config.toml
num_key_value_heads = 8
intermediate_size = 1024
positions = "rope"
qk_norm = true
bias = "none"
lr_mult_up = 1.02
schedule = "wsd"
max_steps = 10138
Each number is 128 + 24 x the weight over its row's rms, rounded and kept within 0 to 255. Layers, rows and columns count from 0. Numbers have three digits each. The size before them is the row's rms in percent of the matrix's.

# layer 7 attention output (transposed), 512x512, rms 0.142, rows 264-319, columns 192-255
104:126146127159107125171111140132142154121195146102144121112114138142148138133112130086137134139131131156155115145112149102158138076118119119107115182111101143074108145140134140132126100119146113
101:071126078139125121087117144142145153114106121097143104102119144135130127103145124141125162142118163137132147159096133093145100116121149095124107112104074141153130127102131158127135147116138128
103:136152104130133099090147103119096176101114091110134138113138108110155127128184167103105132136093139119126184166164099093105134121131132149102146117129107085089141127152124114150135142104119107
101:153168133183133134163138183130127159124119146108110142149158156137120135071107129189106102103115133189142086080147142137122146124134109117094149128109097081122119107110141126132074125119116126
102:151114119149133125092147144139167151120094124108134148143083116105111122121095133105132137122112171098141113153110161122130184109117163089154139051162123123152177092120126125125143173125165152
102:157141165129116166128162144137086107134156108142110118179150154148084129141130141140132117146091137115119138141111189110153131083145074131141140163115159085139150117096095143111132072153099125
102:131123110128175151151156097097115133142168180136099147117153141115148090131109147151146148125137133198109110130129129101179113136143092136132107147137133106154184122133152117116116154141145159
107:118117095101114104174124116190143126100087128143137124145149110106139089129173146107120133124118144100139139113151157140146143119119086157124111110112131142136095130174106119137132158122143126
099:114106148164135130134116141129159121131149140117124136138114143162111093122132108137114068139132092132152128105155112161147041113131154158161130135125139115136135097102143111141166170137135142
099:142125122166108148161119131081139117129135129186161150159078097127126128158178138138125155098138140092145076102152117101117120115113068134123120103137147137144151125108102156133131091112116137
099:139139106092159082135138087119131126136097106122167118077137125131150146115136175129129108104123143148113189127149105097147104155098126101155127151148128176127127109102089195160150133101133076
100:164147138185076111130183121122134066077125090093127143128150093124098125097156107140156143133144190090061116120150160108136072102128115144128096131098110144154135114125089145120137143130124118
105:139131141106152137185107134136115142134110121133175144144128117159134109116113152170126133106117138105085092101147158157132123131102138106159102150104086162121093166124134117159150150151116091
102:096125070134133130105128128121130127175142080122155116172129156141144171117153098114148140148111126141112128131120174181108098120124142152144148098126136120149142161122139172131144163125106094
102:116127129095128145093122108115106121164129174116115148140170118165113128144137108143126127174125140147163101153101145139139134104100119129123129124147131135136141130122089131125161140119114188
101:154127152143179155091136131142125129137106134106100106126098121130129117088116151139148102164119107123137160107148127152113076130115120146132139126116081130124137100143145132137108103124132121
101:133141124122152121128126133159138152152167112123111152134115100093160170138141098208103117127133093138142113135118125104092171164146101148131167123120137140101149142125135166145144126171103128
103:111126106109148146110128106146077113121154111117095113146171118117114137103134137145100126160142098110133147139138127148105083108141090117130148173114117146112165122079135169106137114125129112
104:156127139155191151152145117117118137122116095121131101121078092148114113123107141127083115125132147154118126147167137083135164161090156150149121182133168147115094126149160089147146109131161139
101:084162143176116100173109098127046172147101095186157109115124111115135140089135135134117110126122125128142129132100130118085128159160163156171129090154154129111158132103128148102100100106114126
102:137113119140164160092151110100155099150128074145105102096157146125087110130137164081080136125160102111133150175138157097082124112144123104162081145099136148160117121117132122093143118136131103
098:139125123152097078148081120171130148117144118137133093149127114119116113087138101140148168113145139140142136104157084125105075120156107138102099098086120113147115112116150164132099129145145118
101:128120136103114093112119141132147132192138123155101148131157124136147154141120129200128155137143117103122154121118131083115160099163127166106154123113175105125108102101074093132109159134109086
105:122112126164151093137136126128143117114153115131169099137133147119131074137143117115164158086134136138148134137137149156108149116120134154110116124107102131135138124139174085123107118213123134
106:168172094097113127111117162128107127126120092147116155167157141119144083124085149130113138113149133104108126118151109090099114092108154130131095137096108158115140129138099114100127160136139154
104:146129158133121102158097127111099132142103113112122134171108131130139144111147141133096132127117149153136136133127103148120114148159151141096156178107135168120108135110133091081143102133131119
103:119123138127161119128152114126136190105103153137158158134126137129127129102140113119157146120138166117093161082119103098150131133098151087134099140139122160125145114163127129133144105117130109
103:137134084061123130111129138160090126132144105132116128121144153109154099132086110144100172126117140100178130129110121138140112101129126130152092136121137113133143127136091127172100106129144120
104:132140125135168104127117106158132134121109112132122111128138116120120132155118170144181118100141114096154134139144144122149167116180114132160097124128157160087113148153142124114136156123144136
104:159104159085162146152107129125120107131122119146112114139108163136098127156127125136134132150125104141122133156106135142120175102118128117150148153157127109162168128132101163126092140096091123
099:166115129171155165114144145107089121119116108108151157123153110170134109134107131143162085155150103128158156130076119119135125095090129127130128163104120140142099126140153113157103117116132154
101:111099125113147157129094128153121082157149133142125136148170122145184113133111136097156108167172125134137100174140096100124152117114112132140116106164185087150133119122094181103105166141123115
102:106106126179140108143122136136145096151122156104139156124155153115134096142133128093141133135116152062081144125112100160116122114134102124112116111087097146137179116116100130122148121180113094
103:105129128135157123122104119128159121131143159084134156127129152108095169153128156127141172067120141157120092067114130151104136117110185125119148101099124127140110128126124112136127098141172152
100:112146121086132088139145128103141127111099095180065116109120167078120173069135132126122157154164114171127142138143127128117076177156112104087162091151121076143110156162145106115139133051140122
105:115085153091134120103130118113166162137100163135130096145138062119162117125142131113135107127103163105179156137117163125138142129185103112119138101107128118120139102119140123122133140106132122
103:138119129121126120086124112111090131132138154109149117089093157181141110118134108097117156129138142103179120127162127134135126117155085116146139128116117134104128096094138117158123136083139116
101:126130083126159116132167140145134139115123120138113155117168180082103134173148119148107097134076192139107120155149157069102145150148151147119170106109088133113118099085111104074064095133098114
106:111124115138137148111129138104126144131165127129157127133110152103127152154127108167159102076095121182104183112151128111109152146101112145107123126118159153104120098111098125124164125094146150
103:110133167123088128096156142130128172144124113112109114102111111148126143145152066171124157139151154127106110143099107141137106139125122180097138108152155126119098158072121127119133101169120093
104:118139106115095122101137114123103143116108152133101090127110146167134114125106162153141109122121166149132083127121099103078116109146138069116123124148124124131114133164132117155120102082117106
100:152126139164123115112145114136107143114143153178160123152125118126091132099167073145190172114120094118111153127104168134166158110101119100058140122085148122131087135119135095110130104151077094
102:140115165122146129115127121158117145094101142151117145099132143110145177126133171173128140126103122126147107156138076106157134097118097136140143100170118103131121121136111101148126157118100100
100:136144156139143111139134117129129155124132132141109150135141184114143132109170076140097153129179145096124124127146139103099129131124124095127121098143102179121144164120151122142122104155141115
104:092147119100118166120161207162110140100122111166134095141121164153115140178134142121116114103117098165169144140139140116142153155112132200080157097126091165116187129114166136127095167149119147
106:139182097150126111126149103088141128145168138139094129101097116090147093160108137140133122099165142086100157118089128148106075132129108133124095128124124126140143122136129176107115112126147154
101:139131133188085168156133089123136151131118088102129141121157155131134137135140081130118158161115110143146111122110091127149123130166137138108121110103088160103122110120108097132119147111156121
104:121164159125095129150098081118128122158142154154137142092173115147150162146072082168139178112131109155141124147122104139082131126144094211116107114175162164113112155142114115133144100140136107
098:084138107108122138131157108108125159132120132096149136157164123145137124203121152128118117117132113078144187124140109116110111142156100124135122104128150075116133098133137115146093111131147091
101:114142127115150129135128134117143138106145170128115136113146101153141127137138161113150124156112148111136173182150133140096088149136149099141154114099136111099108150104107092126137113159117125
101:130135117135114146129150134162133109126118074113142157147160139158103138150126114146149151117109132150129113105138127166103128131137106120136121098160120121141162157131119110093149096095144104
104:107140133118160162147144109165080152125104124129134143124123137143098110128130132148110159117112093163090160138175176153136093155151159123106144120128101126137144134123105119136101075125090140
103:148170158103141120127143133110126152164140145147151136140095131100115150170116146115144127128133129127094145128136134174117164095166100141099136091121122097137178139147133125134102096140100091
104:110071100137113129059149147085130116158088138122174142176141108118107111107125088161129122146112113124123197132143114136122141105118182118147164162163136152137073159110159116136098109143171137
099:117104138164172091105098131131111161099100144143122115141089146095116131126075140126114142099132119132132130148158154133159133162154142142137130092104111177116135139152091105103161092133111164
108:126206144160122159124099131159128171119114076136134131129107148128152087124131149109147115115141135107139124122162070123135163115078141102126095076147102163127138094122174118153172103133121133
# layer 7 attention value, 512x512, rms 0.156, rows 265-319, columns 192-255
096:140119107087115146118128145118141103133167123125134142137155136150137110136126095161144163154148127085137129144112103091136068121139072162147149123113106135161161116110116163105164133146181105
100:130141156132084139124132103143133159132117124120133120129155115123120107082167130102177112101096173120097141150128145096114163097102085145115145105116077094129138137137136102103092076118108072
101:135151177151157119140162140084088092118135113156171097145135163158081117114148127155081112124132083126134168110106160130146142122127153127153144110125161121096160125120112111140118136133095176
102:122141106156187119081127126124140159106082144124108141118163188147123204121178168123147180141123070107103107144119209144102162133106151154131155142103067131137164150136148139150111137110160106
103:152144077112162122141170151157110109111126111152196123139132120140083157141131131149144088108165137131149134129117140157132126102125157127128103125130115109104132135114136101135128103153119160
100:100130119113122147142145145119081110103135162138148170130120120121133110071118124161140134150144097174123094140128169149105123114129097158160121154096102099115151119120142136095151143146065125
106:145105126121095149140159109193139129086099110093142178121150155120137127099137149081128081152142145143137139128134147154144121150142105122103138127139136139146130092128074076152124135160129098
100:142165145121138118145135172103132110101150152120114115129155121117157102108156111151158133133155089107165126141144069129138085176127118101131113129107124119180118127135156162134157152090134150
099:120137133086143126164122166153127128163179153095147099091162157135087132082127173136132141123145159148154133123130117105104135135105142081118147113058125111153126178081129164097120130112118089
099:168085089130088099197162099116171153112093134119101152127124143098152158154135157126117118155114130113082141136123138160164109122133107150118112148123136151136116099143110136143164136131065093
100:098131089088132145153143134153105138101138118147119153120124122094111160129106144148132113102075173078089125157130109101101130111183206113148124108116159144173132128142132117129133145145140094
106:122117144097129137131122093127111103112127135100112156141128077120114103114092126167120116104105176147092091124107145137166165115144120137141124066150180143144098168081138161131083150153170094
100:131103124128094127124098130172139157139166101117139093122104134127113160106119122140093160166105091076112123161140157130108149146152134093117131140150175070142105093170112114176097169163128118
099:091109115143172151100147125129104118104165118124110162116111139181124103150115142145116167126107139114153141093115139149123128134131138131149126110120157122167122114104148135184161134112148143
099:127123158132112183108118153151103137134142123129098108115146108067141100127161120123157118118127089140130090113081090148109128117106142152102103133156127102180110189136142137103132174100146146
101:118133138094125109144135165190090110137105125130120173108112157089154101127150087124162102142147119148128126148123122148158143157080133126123136130151113132107134132169126177094168151130135153
098:128133138096139139108146119131122125139121140116119138129117151143138117085127158120143132150130143170118136147142089131151097131169130152121080151116139149118114128127115094082095151138120152
101:132146144122133189115104136089119121136148095135124110100136109117152139134166147134165091113123106153105100112139145112137159125075136077121123131140147132114150117077136125153131105119120116
102:107122137150131170122137133109173141145118116153113121091130126127149161133108069101143126097134152142157116162108116102122105161156147144111093149104131141115095091119099085113153095117110134
099:133139094099092094140135152134104159082178113160124106118108124091141141092164141085110170149123170123188102137154124153124133141142183126145106104114132111154098140141166130151161153124121144
097:069115100119121091148166138140141150120158099147149130095095145109084123173171166143092150102121098130124118117122116104115122146157098122078103129122187072163152133110166140168107109122147152
100:141145114139163089121154105125102125197152142121101118120123133135100129104109132155153138145157122127166169157184124162150135153124104125103163175090139139185115162130082135130134104159100086
104:139071134150122114104147087134108135156126150120133137134172157101155147072145121126141165108121113100170164147149105095140085135114128114120152123166083107126144103113158106156147136156155148
101:149111112097113147129139122120153120139094084140158153139108144098152152191104169099140081149129129128148130084112169116115111148131115128096102141104114141066127118160091146076129108156138089
100:141151169154128132115102112112137130146124108158093095124142132132102105135161181141130140115098114155165147122126144113140138133131132096138072091103123080128188121174105156146088070111153105
100:168152122083138139148147119161133132118096142115153135111124129130150157127099082142139123096136103162113100140134096125106123088124102149127128119081117172140115130115123128128162105087155117
100:175134137077108137152142112143083166068095128149131123105131141160121153129116150177091150093168096084135167113093138144133138139139140146104097166172072103106143124141141148166093141120113124
103:137140100145153089109144143131126157134103074123139137123102107143120085135166111123148141099089120077131105102132111107079114141163158112133112123115120142121097162194128117110127123156105137
101:170129124105140107124129102161117157111128126097121141126113109138093129131124132142107094121133130153126126148100158151133172149158098116154099132122149106140161088108134132113158127134116109
102:154145109140119123134114154087102051101124085094120141121075167162110103173122109069127135139164132133152102094112141145134113104083165128129141117101117125148122102169100089167105106097138099
103:133135152089104131113095118116142128102113145135110091149145098110138118126140114143094105115177151137130143122139097160097149125111102118155173134144119148119128140119119125139106098124109110
101:095115124165133150133127111127177113136123152163152107144135110127112110097134111076146134124113113106143101096131123148137112118151135152127125163097137093148123112141118140158149132137107093
097:127135155144122124126101145157166125136084143126151138143127152134130151142095136130128177171105137154111143114142137107105132096113120154137119088120182131135159181117135093147119096127178082
101:144111072106079089100079151143115149105166092108076141134112146143105138150143074171135123110157110163155105143136097115120141147101081160130139138129144162131121139123098092152115135149111148
102:139107126122128128129155132153181119117130139119170142090141112067104136140171138090149177147133104132141117153126126146135155144119077076089152128135120154111136161118137153114148171130101163
101:142111115110100123111115110161164159145112111082157109176077158092123146125138157138137144139114146102110122134146135117135149094085137149162169181164084120154160136088139138120109128096138102
100:185130120131167133135134113077096137148126152148114116116154127118101143122118168109135148129152136130119113161130143161145148140165195122132094114102140157130125162126124133072159120128092122
104:093110092117107104129123093116163159132127093101114135112122091119145082107104125114130106153171110152124160139109128145121159140111112158139116116108160146090150118145122120102114162168106138
100:085148109125167135142133129112118145116150094077115127127153157142136141122140116125096150116153087064153141158125115124161109138160150102142137098102073080151112142134138109133127154175166128
102:164092134131124169113098104117115132128118120107109064116152150086118171106112110118154082142111116131151119139102148091093143100102116106124149142146147151156139154129123106138159115107162120
100:118122142189119126100149087105140126169136164144131095168147116081133147119118091097112132134115102155066108108121116162101121157158131118120171141172126131148104133130122121093153101151120119
099:138113143118182179152105123176120116136133120153135094130104139084148087117107141127151172124119139143172134131134094093130153158134116115112108124146219126117092139134123146130157159185110125
097:121160131123119135135110113155116135128138125141129147117204128095147162128146165112143129138147109113107153141130106153102191140149130140082150129120115126125117138141157131142122137080128107
104:128129160130087107140094164115115113152130114139130149129148118155144131151111143152142176171123116143164137126147142101170093148081141125115086120104105092103116074134141137114148135147114131
098:122147114069102129129131085138164169131148106080114138122172124127161130117122136162112085109078125153076091144114111079154105130082129156124139114114120113085135128111114109135112133079122129
101:108130139114116122126133116124150123124133123087127099153131139129104134131085121136084151109112122115102163154138135156092148171118099139106126142133148103091133144119156090095111110152104169
103:119133171103115107137145102125122128154120097105127133125145137115120126103129132133155179082099096115145122117155108119097101122166166092142117116124138135102119118055105116149147087100133109
101:148124109092097171139141116153147146176178092115158163149119130107159145136155126108129125147145154081078190166154167133152104112142109142121129132107117165118163132115127117100125074131142141
099:133165104135103145098139110139101130129129159143122172149134131111130104125163119117124126133156137161122127114115158077149107130115102190096154062092098150134166120152119105113145176114154125
100:165116123126096082164114100180127109133119146146131157099105150134133139102125147104129134124143127140121119154140088157134183159128099118088128105124136109168109144113131131139143118112147087
101:115127121137107100111142129165123098164103135123144115125164103111155093089141091132116126099151143105102115093162182145110145134108145065134115136111121118137150146107110139119147131133129121
101:126129117184143106147117120156149150139131153157147136113137117125087156161135121099090129136139143163161138138137182127112153110158115105162083098100140070169128130108137117150127103150129133
100:133143172153102105122103136092139100169159124152117180134139075132143120123149110123143098177115112126114134131083133146093087149098101144124094133127146099140144141131118137165127083120153138
097:113118148125114147111152184111083125124098124113140087167173158160149113134136161140151156189138117142117102075094101094149145134149111137094091107115120118136076099128090086096152123072148148
101:137088136078149187116138101154151112132104141123136150104125133102141121122134109092095104125149143106118128155138113101143126118126144135112132141129144087135102152134124142148156150143097123
# layer 7 attention query, 512x512, rms 0.131, rows 320-371, columns 192-255
080:132133138141138114153188108108102143126137109154105139105110143115164117080125133154139137139127116141144100142079135138099151119171116132125114142137129098153057141105129114107122154162125157
087:130136140149157124141106102127154122161120130147097106112093121112151176091136104176090128118128118116112095064091136090128138127126164152105177100080111119091084121118151109118133140151080105
083:116161127164149093120135154111156127136100143139135116157077082130121153122094090100164113132122120127115117148120123136068138123133159140147139148092103163100148124175129132155112156143124126
086:072123087095122146137098125150092092090132137168120140169176091136110094154149137144096133098120118155146154104121142138143134096161166104122089139152115120148119125118133107104114131093105092
082:080098130135086164163106094141121136143112112164134077089170103110147076173109108133106100133116115149151133139108126112118116134100154108120122094093129112099152149156127133114103150131104125
089:129162117111133138116120122150131145110128119174103181154165121125139161161121120128151107110174096157169143161114093108153102125108137118120102144127162109079175148110125079121117083116084141
091:115141110161123109135143161105136100166100099127132169130158113119131131132107125134106141135124134122096130138126127093095180143126130124108138146138167136131145182134127145104111117072158159
094:142111147102131132128109105125121132147115144103165094129085140135143109091152165162115151113108173142087168071154159155103141096137124156116147126136128110125121099126121119126090119135119105
091:129101091120158132157164112103172133127106137131177148135119128161138136177125077103170148174145117112155082181120147165129141158127134118141159140114144125136140141156133075123130116122123156
090:106112100195125145096171143146140152124135125127134135111132124117150158145087141124169124116110106135091094155104121096103102142102138144104084114143123158132150042155138127115123142110102094
092:112155136109059129119119123095131135143132125130161166137156088118137134115155128133136110163133104124186149146144114126105120127128119073123112080145121147111092138128116090100139111131088149
095:137162123118142133167122138145113107115142076122060124159097132130123111127129145114129128065107129147126153097120143160155149098124075146159084128111118172102115155128170115159129141109130170
094:145118109103102119081156113106083132094133135121119141115125125110094125121143087160126147107147116094085133128148174108139099145121129129131139172159176170143145118128124135134128090125155111
091:147173154145123149146120157111136103141146165091127100132124122143138159115094148155155098137133114130156115151115105133109090159130143101122112141168131117122111161127112091118152166132124114
103:106142142151094104133119137185129124144168110074118126079137090156102138103153102054142159133129136085138129111115123141109099133129132094125095087128089148101135138137141134106118134148124097
100:130119133103111124127147105132076072128119123153121151126159149110093124131128151166117150142151090076126146137101139145125119125117129143099152089070133128115068130100111135135086134173094076
099:103122127146145114153134143149142104164134115148148145137087126106168099126111079091112137109125087119112114125130099097145086100107190143120128107145133110145177158103165168139099108130125121
104:144111131149156161135139152102150119153135115141124100156101107095113144129087121140100125115119120163116141109139120096106102122140127146156133150078111106129105127156157128135085093117099094
096:129133143106157136155152122145129114103118123146155127116120119139136136093126116168121186110110165136097140132122123104128102163099112154129155124119143142116129141139139134136123106111133150
101:129096133106130129119128154161119137113127108115147156141141121128122161144075141147141129154136124120094130128143111124100162199135127165139131195095146145152130107104082158094121136110092142
096:125145151120145119104113129114128117142127112147111099117134119135124109102109149111155140152128124121117123146133106125139153138103116116102112128135099108117136088091129148107134155147106161
104:160135150116172162125104180148097096119123108138086116111112127144119082090126211117149147121113123129135111122182133109131101140124112125114081120124067117104146122126133158125118147112124106
090:104111089139082152103098159126156125129110146096095105112123120142117138113106109132162121141081147151143119136122156134121136116101150118127147114131126153089097103131144149111129085122162135
095:127140150138153148102109191155127124178111112136117115125115110149122065117122110129141146103092093112155123105130098109153115106087121109139118109108128106133104116147146148182085119133119130
095:141164106125128139093137098104118139121085153133144058148089133131107130092131096124148108131163150145101128096140119094132144090138107112115095119194121119129172085135120120102152172146148136
094:083129126084087113152148125172112109105100077167128122148158160113185149119109106115092120107147160111094168132105119130128081089139115134168147111155146130124126104115134153118115126123136097
103:161145168147077123121137178099109143127133100156142136131117131147152116097165146150114142068179094133114140120126177092103154131147105139113164117115129120137136154128159125110114120101138125
102:065123145095104122114153143120100156148132099156162131147108126154115117083161135161106101129136117123135144164158125108100114168132173123160122135114083100123132130115156102125172125104120124
104:141142104109168137109098152131088143124126129152134098135130145117142122107141164124173096092137133128103114096183107079117127132094151142117128083118122169123118123137159135142099127097100088
102:127105135079117118146096159133115165140156120146163129128133144136145142126144142132120157107098138131162122097128141138130138156141152170096139147088179153123098136115086150126109122152081083
103:149145175118138119118140087174166096148144144068135090120121175110151135147103107092145143112130105126111104110158121137115174160114131114118134174136152136096132123143153106103128155101148112
102:115117118173096150102096099129131106118158144168163154151144137130110078133120130178115120133149162161137141128141138122117127136126131146116150113139144145154086130108129127099116133116150096
078:165167126131159123103114102081151117142098121127092127092135136116125096148120119142107111130121106115133090169171087140087148117165128124131136140125117097082114097118107090168093128160089085
078:120117125112105128135113121137154100096134154133089137099156140137150110147127131112072134155137081152183147086136159088122128125147104148180118165120139149118141134102169158098123149090114124
083:120150152123109103150097098136132129149099156118143101092075141089101087139113135117106143107150144160150097160143126133140108113148148075132168132047105084110116126133110114107131144125081156
081:097141160165122105113139176166120185133146111188123199113144092138108109092114142144119154131127082153169173184115145099157152125123152098126140135099128145154140130110136126135130092145123150
088:118162153113149109157122127177145128109120146136138108123118171158125156103164165134140121118115123106111144143103134090126120118118110107123088136141133148134148093156135150154107085137145112
096:160145101152158131105104169142112120153154088127099132137117137161095143123116123075135177126133144055102104122123083116124162119095105144145149094136117168131120130124152127105139126094127128
091:095096088141144118089149158142138077093141134134119162150131124147095126127125073127111118166167135075109152099117128137100171141135130116152139109134142135136124144107130111123140086157181132
097:126123107195133118092120142140141130125122141099104096143094126115157120165134122142150126114134078152103143136168119111142168164120084130084128130115148101085192136121164100153117094099114110
098:128140102130126113102117113132132126113129148158122183123168120158078108106131061133107123153158131063186128148122102144116145117129144098142132148144106126143120144174096106110141131122107147
095:071143091116150126092168122138163139132118095150110167152168143145120143155100122132129106147129089115176129121100119151128129098139152123086125153138111112083085113159116104152085071125112115
102:150130136139142154118077138122120170120064098136132133115148144133110151145120141153122140162130110114108125149180148154163128121125164150153148159090140120161102109134109123119138126145107089
093:142144082071149093128149160104158094130146143067127141140102127124179099142137164158131120147126151111138093151115125166128160182141077115133135163122122137108164194082112114114168079133097125
093:122151122105097147150146155147144109144134137101114083183118090154134115126136132068146140103149156107146137123117149122152081153125097086142113096112095112141078151121106152156144121101127141
082:149156117119125140131123107109110135159116112122143128084130136145121149097125129112141147143167133131138110130143117105153164119128167117119146148158126145137133103131079110121110117150124137
098:087128097104147120145103137156145112128166160159135149156149132111109155142096169092098147132157131161118151131096105179068130086111115126118102136182161147169119137196113122172125102090130138
100:124149137166147174162152118116164120112136143128139126153135156080137109146106113133129136135108155112150096123134121153115093097125168160116135154102116125154133161153116109104123138185123089
102:115119105159212088131101132129165129118072106169157127183116094140131134147133100123127108130121136118106140129096135165137153130108096132108113118110145111150113192138139095183118157119160178
097:141153123076072116140151148149117127126114113154108145106129125128121103107137135122103140136177123174147110156122172135111144142152147146167107104164132141070103147166120082107103132160089167
105:139121155113147149145108130063090158137120083094117148157104079122122108143138157150118124116127158156115130121129137131084119153135147123159171151117111130131121130119143134166130135097120097
093:104123101154115136157103105164097135137146140145106108096106101109114094166101157169167101161157108164125122073101161121092110134107131104118140097158074142122078147137109180138124116159110164
# layer 7 attention key, 512x512, rms 0.13, rows 320-370, columns 192-255
076:147142150139138103140084167133173087092141066121136102145172116094107132161122145150081149122137127148101138168173138117125152167136138150120113118115146140158182134135118155131169153150166168
078:093104135141081127103149104122092130153134103131127115121143140087102087142157128164080153130132141147122130139139094152130164142164135151154103084185159106156117144130107091136103133155127094
083:111107159100146131122159096088165131102145115126124133161099101154143141097108109118171141134066101155151153174151137140169182136102112131132113129136112122125163134137149135087147147120154151
083:160158060138117104127132111131148115167173143132132090115142158108101077104113125136125130138142115106162088117148132160088088145146086160105115137098083130116151115126126121142091106132123142
083:131181088109141128076145140112112162124117149109121120135113150046097100128148140115150137112115117156167140148131120101139105118163155104163106223140102158141145093133125167140135121121145158
087:097174130158139130163083175096134137142134160089154129118154100074112160156149090097141116145097132135102117133114138147170081136081107098150155162105096147097123120179166113172145146088122170
088:116088149127169085132116126153157150089168120135094133104075127124168124108126150089117136105159144111137124127119093124130144145121153129137121132082137149114132141137127135103106102147120141
091:159129106148107152124111081112091107113147153113154147144099141100106096139141136090073127165076142147126150140140132100112092115183129152153175147136113099144124071092130130109145138112105123
090:102103133145154100150146132115145153128139127120100138154148131116153133130137096137143097139175147105126102148156123161123143155091138145127123123100111172076128148140123119137155126129123123
093:103120073130165120127100146149154140143147123109133133141135097143115134087105093153174147144185110122128107125080119151118140134096116097109132132108111128089130148166147131081111092148149142
096:140124101129126110130142136097152131115125110118103151183119075149121137163114157113148123140125171103089126130164106129143152129156122155152146137130139082132157129166158125126152070150153133
095:133149143121122106150138128118149141085153080108108150122134116121169121132134056126107118105144100108167137163122120150158147149080109195122115123125123127133091148147111106150141139098120145
097:128127101163111135141125129151122124142122147156133127151174133098178093069135144128102141166142119104126121111098098098095166135096125130107124114124121170117095121133156122092091105199107121
093:120085105126092108135179138150105111142112130118105113085150147104156147192132171129136140175119105135110110138103137128136144141095110123107142133131123127173129138143115121132158102102121102
107:156141141120190154083131131114095138105106162140111101149189169151133133133125160131112109126096146147162174136147152138079169131115144138126127131138128101125111115126091129112124128143150160
100:099128140129165154120169141118114131120114093119098115166138080139094177129130110179155131113116148126068099140170155121116080104149105111046129098105131115133128131127145151108114119096122175
101:155154129150107115141116117099148129103129144094166102118134138131115160118122134106114165119097129124138110107133183145133108120151108143129119157118133125066130096143140088132142136103119117
101:114122128116150117143153081129078181105093138152145139057160092086145108111147180085086122130145121114113090107143075109149095147141140147146092132113105131068083115125108125109141144125143121
098:129153121085147135110095148106092153175157127107101153121169100143096125127135164156118119122114131106120159085163104144136181113111105108135124117169090104130117112107121135113150142150118116
102:107136126124135141115111107158086146127133116127187096166118133104148110089094115133121103092143151145099140144141126142124117155108142116141140122130112139193092113157130152114156158143130124
099:105115138124172113129121130139133141135121142122149146142117124112130159164159085152095068130170113132118073155159157133098203089134107118152178122152120113123128120139098101121111104149142120
103:096136120178160113136121142082129119140109139124100094153137095155126145120124131137143123137084116117121112156139082094114170128144121091127129114098106160082121132111130154177078105125140152
089:141113088143101143113123127131132115178117171118156130124137124106116119130087152114137105142141078106128115175128105126088143116126141085143119133128108107119100143129119100097099097130158120
102:148108113138126147084117135132109138147128147093116153146158149127119129092147158145138114140124119127156134140123098108152167152115116099100103107127063149094121114110112125104129178088146108
098:112076137168135112117139154123163125156167131146147159138147140158094122135122137114174134157107093128118145090162096122129124139127103099111107101118126116117096121109148158176118122139110118
099:103096133130115139094131159140110134124125153121124137126161093156132099142121138156127146133135094152082103134142109132115113105126142146112145141138151107176113112111141086125159097123084162
106:151186126138143111099168139126149141125131119063090101095126121128125155083109131073150145150136130098130116125134135142138105143131158090102109161136132150132090172155150132168112130160128083
100:139121079114109113130132174115090117167137150106182168134139119163114076145084123142144140118090157127161145144108148079142145117142132099167123116151140124124096157153128100116124144117142124
100:144109113188133117151137109140086113155140136155158138159085123137121085160076134105086109174162121164137162118132159168155157131102127131138139113144111128133156173157155082158135144094132117
100:114129064128125138134133066127177116109114152154098116107124178160132108150112160160136125148110124113129058099156089088116138115072132147160137138134146124106053161123124122123179117137144133
103:134102158146130107131067126164194148183161096093130085123100128140190117090118113095119140094126145123123123118136104145094177135113123148166104168157137101119154109144120155106119177110135133
108:141126116111169095118137151096112115148104087135144127146148110098122174117123132148146149125084133138088094118126162108111099140147122129119128096099152108096112124128116136138142086128109137
083:099096131089113134156154136111162093081136122134175145133132129177150113155172098124109171108120149128127143164085152134131161092091152136121104164127127118145164152119126129110169169078147111
077:131088103154150150139157129175088118139100113117163106125111123118147137117125126109152122111131171104133170143146168104127097130097164097147124104144112121136118103162122114150149154128129132
088:120081126172073181146150109101107128099114112124129160136149120165152156116117156141126120086144137086118122145127122161121158164127160137178100068155133120120118136083113144146104163140164133
089:124113141140147134179111143149139136199139154112104113141105089139142106142145112104128120169155080150120117122134136106098131150114117144071090150129155131133146128162161155120100149156086155
088:154111133166183101134123131138176124139153107101116112140116146147147140105101098088136137133137122138103113103128089129127151173095078109153107165096154128101173155132119107135145124141114135
089:128099126096177069128109104139175161132128094097089143122133133115116108088128124146117118112114083120149151111119132151139186136102098131138118157151119122073139164146141118092157145150127118
091:141137119123118110144071116107075167165182111096110109160103151121144115140127150106091136114131107106130125127122138097121123123077113136148073102139159138127098140156121135101158124105128142
099:140099140122153153141103144071148167179129136077115093163097167135114101151164148140156096108111115119122152112148104168134145128120136144153121140145150135132168117146154121186149139100095160
091:112132081113119098141159140146134132115122142114135108156140134163104126126082100128110139150137141097171153153125155166143143123102164139119121138181158155130110107154097140180134118134158156
095:079124152123132107139120130149130120102110104153117103135116114143097133100105138107160122092182120130133075184154095143106166143083090135095113110135099126125114107092096103115162161155121128
105:104137109133119145115167109131158140109140159114108147183115176097142152113114146126146075131115128144125130121137109143163123119093100127143132130159108142141117071133112109127124119179112102
094:092130128137125148122120137101095129123114124162118142161167143117149102172130152137138099169140179098106064096129127100135098151114157136114105070103123160098094124137144105157150123148152083
092:120166127115187145113156134149143180147116124140139164146133127078164129127108126172121178122118142154085127103091130117078080118147126113120156154171116162125093110127136113139124091129100147
087:145134133156119134079163092108110119116135125097142113075159137121137132152099133116124154113123114117103151126148130121130125117152157134145167142144142091142154134128141130134164154089136107
104:157142119150083121150139082105129128140118100166121133122107109163120148166136093116145118152098147086140115118146120137143146122116150093125128140099090104143105150100137130129133154150099168
104:101125127100093150136118149126108128151106111114180139134119124104113132148130134101149120154116114153119136141172146151144096148085160116127112087135132125099074104142127154135104141120121177
109:195112093147113089155151103103162097105097135122128090124138135111107169146144107125134106114107124128101090102145115126126158080128140100124154138102173124124144132136146121114123148137102109
104:122090183166132133103124150130115146137122169157113115131143104163156127133117140113132101155097163145129149084144094113142107160119118100141152136129165102143084119129132163119153153116138182
106:122168098159134134172178173102121207123087109131114145142106084139112112121140131152127130134156138121098114082123174132125105152123115098096110116116124157106091124121142095167127146091133107